Part of a small language model's weights.
Training: a variant of Muon for these matrices, 167M tokens, 5085 steps.
Each number is 50 + 15 x the weight over its row's rms, rounded and kept within 0 to 99. Layers, rows and columns count from 0. The size before them is the row's rms in percent of the matrix's.

# layer 2 MLP down (transposed), 1024x256, rms 0.0181, rows 988-1023, columns 192-223
097:50 53 82 35 46 63 55 41 32 72 71 25 54 68 50 41 45 48 31 47 16 54 72 51 68 38 59 52 20 50 49 73
098:33 69 53 43 68 50 52 44 74 58 42 60 58 63 26 38 70 36 35 23 57 58 59 48 52 35 58 28 47 36 17 72
106:60 30 61 38 58 70 51 68 34 36 33 58 41 59 30 77 33 44 20 46 36 61 43 30 41 28 48 59 41 42 45 51
100:57 60 62 32 83 54 58 49 53 58 79 41 32 58 40 85 43 56 53 57 27 68 54 27 61 25 49 43 35 62 59 35
104:47 32 32 34 47 36 24 56 68 35 30 49 69 56 69 40 23 49 55 58 47 48 39 10 55 41 60 57 48 61 69 56
099:49 56 60 81 34 33 37 56 70 52 57 52 25 49 63 53 62 47 56 75 49 45 45 41 46 45 39 63 60 21 54 89
102:40 51 28 54 37 54 56 52 67 58 39 49 46 67 34 26 47 66 58 43 57 50 70 57 76 31 39 70 64 74 63 45
096:36 41 48 55 58 61 87 43 54 43 54 46 51 34 62 62 70 46 74 50 66 69 44 70 54 46 42 45 58 32 46 44
104:72 43 58 45 54 58 52 75 42 45 60 49 55 59 55 39 43 59 21 44 43 57 47 45 17 51 61 42 51 53 62 47
109:52 61 17 44 55 47 65 57 36 21 39 56 38 44 60 52 48 72 38 17 31 45 48 52 50 28 51 58 60 59 56 51
104:60 43 47 31 38 56 42 85 70 38 19 54 96 64 37 45 43 44 46 66 55 53 52 65 46 42 56 64 67 45 28 34
097:55 49 47 25 34 93 31 70 39 37 82 65 56 51 75 51 39 21 45 62 80 53 61 64 66 49 24 64 58 29 41 54
090:57 67 54 38 48 38 19 43 61 52 55 55 74 56 56 62 73 69 73 31 13 11 50 48 50 38 46 49 37 61 48 66
106:45 40 14 60 61 50 60 42 28 46 28 24 45 46 55 61 39 69 52 45 57 59 41 48 17 48 48 47 58 55 35 31
097:34 46 37 33 52 53 50 82 57 38 44 50 65 79 63 42 64 55 55 43 38 59 62 42 58 59 47 44 52 73 55 34
097:52 64 27 56 45 26 46 38 61 35 44 20 40 46 44 47 27 58 52 51 27 15 19 67 43 53 34 37 45 21 59 58
097:66 48 40 76 47 50 49 61 40 46 53 36 29 55 49 55 50 44 74 37 70 34 50 57 79 55 53 60 47 37 41 50
099:84 45 53 42 61 66 38 44 47 79 35 25 28 52 59 53 31 61 47 41 43 36 61 64 62 29 38 51 53 73 31 40
096:28 28 38 48 34 59 50 41 68 61 70 52 69 46 46 73 25 50 85 29 66 52 99 59 31 75 54 50 58 61 68 62
099:20 52 31 41 54 34 66 32 43 65 54 46 59 43 42 66 39 65 73 71 61 60 52 44 48 30 42 57 52 38 54 62
103:55 72 41 16 38 43 40 70 50 45 53 24 76 42 71 34 45 52 33 42 41 44 33 58 38 46 41 47 46 56 67 84
103:61 48 64 65 36 39 37 62 50 60 51 59 36 85 32 56 47 43 40 38 45 28 39 55 52 82 37 42 55 76 19 56
098:97 46 31 63 62 31 69 48 42 50 47 58 53 27 40 33 63 64 36 56 79 35 56 48 60 56 52 23 66 69 63 79
099:72 21 41 64 34 51 68 53 47 43 40 41 54 56 55 10 42 63 26 41 08 57 60 51 54 59 85 55 35 68 49 45
107:67 56 64 41 40 15 41 53 58 44 46 42 76 57 52 72 43 32 48 38 43 62 61 42 45 64 61 50 27 73 12 39
110:13 38 49 55 78 41 53 78 44 38 47 39 34 74 35 51 77 40 41 37 47 43 50 61 54 64 29 54 43 60 33 41
105:53 48 58 30 58 44 55 56 59 70 52 43 73 28 21 53 39 57 57 46 45 34 38 55 38 79 72 63 56 35 23 38
101:69 35 57 63 81 77 60 74 63 55 44 51 38 30 57 39 70 48 74 58 52 39 64 50 50 67 63 73 49 41 46 46
097:33 46 74 28 78 67 47 56 42 44 53 94 43 50 52 52 40 58 29 18 76 73 40 43 51 30 43 46 33 54 52 50
102:44 48 65 86 64 56 43 50 40 50 59 46 69 27 56 51 69 37 51 41 45 57 52 47 53 55 29 33 81 52 57 75
100:48 26 46 48 67 61 38 56 34 45 76 49 45 52 56 52 60 67 45 59 56 51 52 52 46 55 39 63 34 41 42 46
104:44 47 41 46 37 44 53 70 59 55 84 33 81 45 67 57 49 51 53 43 25 29 59 73 57 44 51 68 36 57 15 28
091:41 35 39 38 34 39 07 48 59 59 53 55 45 45 42 76 58 27 28 53 45 33 45 60 55 41 86 47 24 52 56 43
106:16 43 54 30 30 63 68 33 60 25 55 57 54 30 68 44 61 33 53 48 56 37 39 40 61 24 54 20 19 21 45 56
102:56 47 47 48 58 66 21 68 75 52 29 47 57 69 49 33 78 39 42 38 60 41 33 47 46 52 13 45 68 30 50 59
100:48 42 46 59 47 63 32 62 66 38 18 33 20 48 38 37 51 57 46 59 69 43 54 43 60 41 55 38 67 45 13 38
# layer 2 MLP up, 1024x256, rms 0.106, rows 989-1023, columns 192-223
101:69 61 59 54 70 38 40 32 62 44 70 68 48 74 61 51 33 41 51 40 92 44 65 83 46 38 56 54 45 64 35 73
104:40 47 40 55 32 51 42 69 58 40 66 62 30 45 35 59 76 32 36 54 65 66 57 67 21 41 63 69 28 49 54 35
102:57 20 40 60 49 18 41 49 69 50 31 51 48 54 72 27 44 22 67 42 54 29 46 60 41 72 48 58 50 18 32 67
106:40 55 33 48 53 25 52 36 36 59 47 64 68 33 48 75 19 31 45 55 18 33 50 37 51 29 21 61 00 41 42 45
095:47 36 18 51 40 51 68 50 17 50 47 37 61 61 51 32 40 46 61 52 63 33 44 31 37 60 63 39 31 75 70 36
095:72 47 53 42 47 32 35 93 42 67 46 36 37 74 34 38 79 56 61 53 43 44 63 43 44 25 56 46 41 48 55 69
099:77 54 40 63 44 46 29 49 73 65 35 61 44 35 48 50 05 53 24 72 62 42 64 49 65 53 66 58 65 58 46 39
094:47 69 56 68 65 47 50 47 25 53 51 40 62 35 79 38 53 61 48 44 50 26 60 79 52 56 46 51 61 77 63 59
103:36 46 60 47 41 62 51 49 57 21 34 57 36 49 44 60 54 45 57 08 52 43 48 41 48 79 73 63 39 40 31 49
108:68 52 59 60 46 60 50 68 20 55 57 54 48 55 47 44 47 28 45 35 46 71 35 59 48 50 54 50 48 36 79 54
099:66 56 65 58 54 57 52 64 35 41 66 71 47 56 52 37 33 39 49 49 39 47 39 67 68 35 26 62 46 68 41 37
090:73 71 37 49 42 32 69 50 70 77 28 45 58 77 50 34 38 83 61 75 61 45 77 57 53 46 29 28 40 29 59 39
096:46 34 28 77 72 37 71 43 31 74 55 27 50 50 29 36 36 94 62 42 66 65 53 57 43 55 73 49 52 59 44 40
093:51 44 56 41 67 49 34 52 40 47 60 20 32 51 39 41 63 68 56 47 44 57 50 64 21 77 55 56 06 56 48 11
102:39 45 41 61 40 54 35 65 39 57 69 58 62 34 43 42 46 66 43 16 39 59 31 66 25 42 46 49 37 76 55 30
099:18 31 40 31 39 58 48 49 29 43 42 69 35 50 61 46 36 60 43 83 70 55 58 59 40 37 68 40 60 46 41 61
096:52 52 74 59 32 62 37 48 52 46 55 20 31 57 35 51 43 66 68 48 44 48 44 57 18 42 46 36 69 85 35 37
092:47 45 56 48 62 76 46 21 57 30 47 65 25 41 63 49 68 34 35 28 42 55 74 47 88 65 37 37 78 27 57 56
099:68 56 44 43 43 80 67 57 47 48 57 69 75 70 36 37 88 55 15 00 39 31 39 50 25 53 43 47 53 59 21 61
094:61 52 56 66 54 73 63 57 64 73 12 47 71 50 50 73 45 40 73 71 52 50 53 62 47 56 21 42 38 39 26 30
096:71 23 21 39 27 61 47 66 42 44 47 61 49 61 34 69 34 53 57 57 47 38 59 75 30 27 69 53 29 44 47 23
096:67 59 34 69 50 51 35 43 79 43 46 51 44 46 55 33 42 41 66 68 76 33 50 60 43 39 53 78 53 59 72 45
106:62 44 44 68 43 47 46 54 46 52 62 50 59 20 37 64 47 66 24 53 52 56 57 76 56 44 86 39 60 57 40 32
103:26 12 51 61 51 39 74 41 36 57 18 51 51 59 44 35 52 35 21 67 33 38 51 66 50 78 46 74 69 29 61 53
108:05 46 50 56 48 28 72 60 29 67 13 54 64 62 46 12 62 32 56 32 70 51 88 59 45 64 39 58 51 40 56 59
106:62 41 99 46 42 52 61 40 61 57 64 56 40 16 41 52 53 55 43 55 62 54 43 39 30 67 59 31 49 54 63 53
100:42 29 46 55 66 53 53 66 58 59 41 25 49 71 49 45 61 36 47 33 59 44 43 63 56 51 39 53 23 34 54 63
111:34 66 41 17 43 99 46 53 60 29 36 67 32 40 43 68 64 51 49 32 40 72 86 52 67 34 36 33 38 60 65 38
094:63 47 54 58 53 25 45 58 43 15 47 56 33 50 33 46 62 47 65 62 56 76 61 24 85 68 39 41 27 38 75 50
103:38 20 72 35 61 43 38 41 37 27 60 65 49 72 49 72 50 56 29 45 28 76 69 57 50 28 64 57 45 72 66 31
100:44 19 58 52 47 61 24 50 66 38 53 62 28 38 57 44 47 60 52 62 44 56 49 62 38 29 26 46 47 45 66 61
099:58 72 19 25 62 44 68 46 42 38 27 58 67 38 18 37 28 91 37 49 66 60 69 49 48 56 50 48 16 41 54 49
103:54 42 39 49 81 54 48 59 72 45 37 47 62 42 70 40 36 70 43 38 64 33 60 57 76 33 35 47 24 64 53 41
099:58 35 37 70 74 78 59 61 31 58 21 40 49 41 52 70 54 82 80 68 63 61 58 50 58 60 55 58 53 25 47 57
100:37 74 41 42 20 37 82 39 33 59 67 43 37 38 65 56 49 46 57 57 61 70 33 57 18 53 24 25 36 65 57 63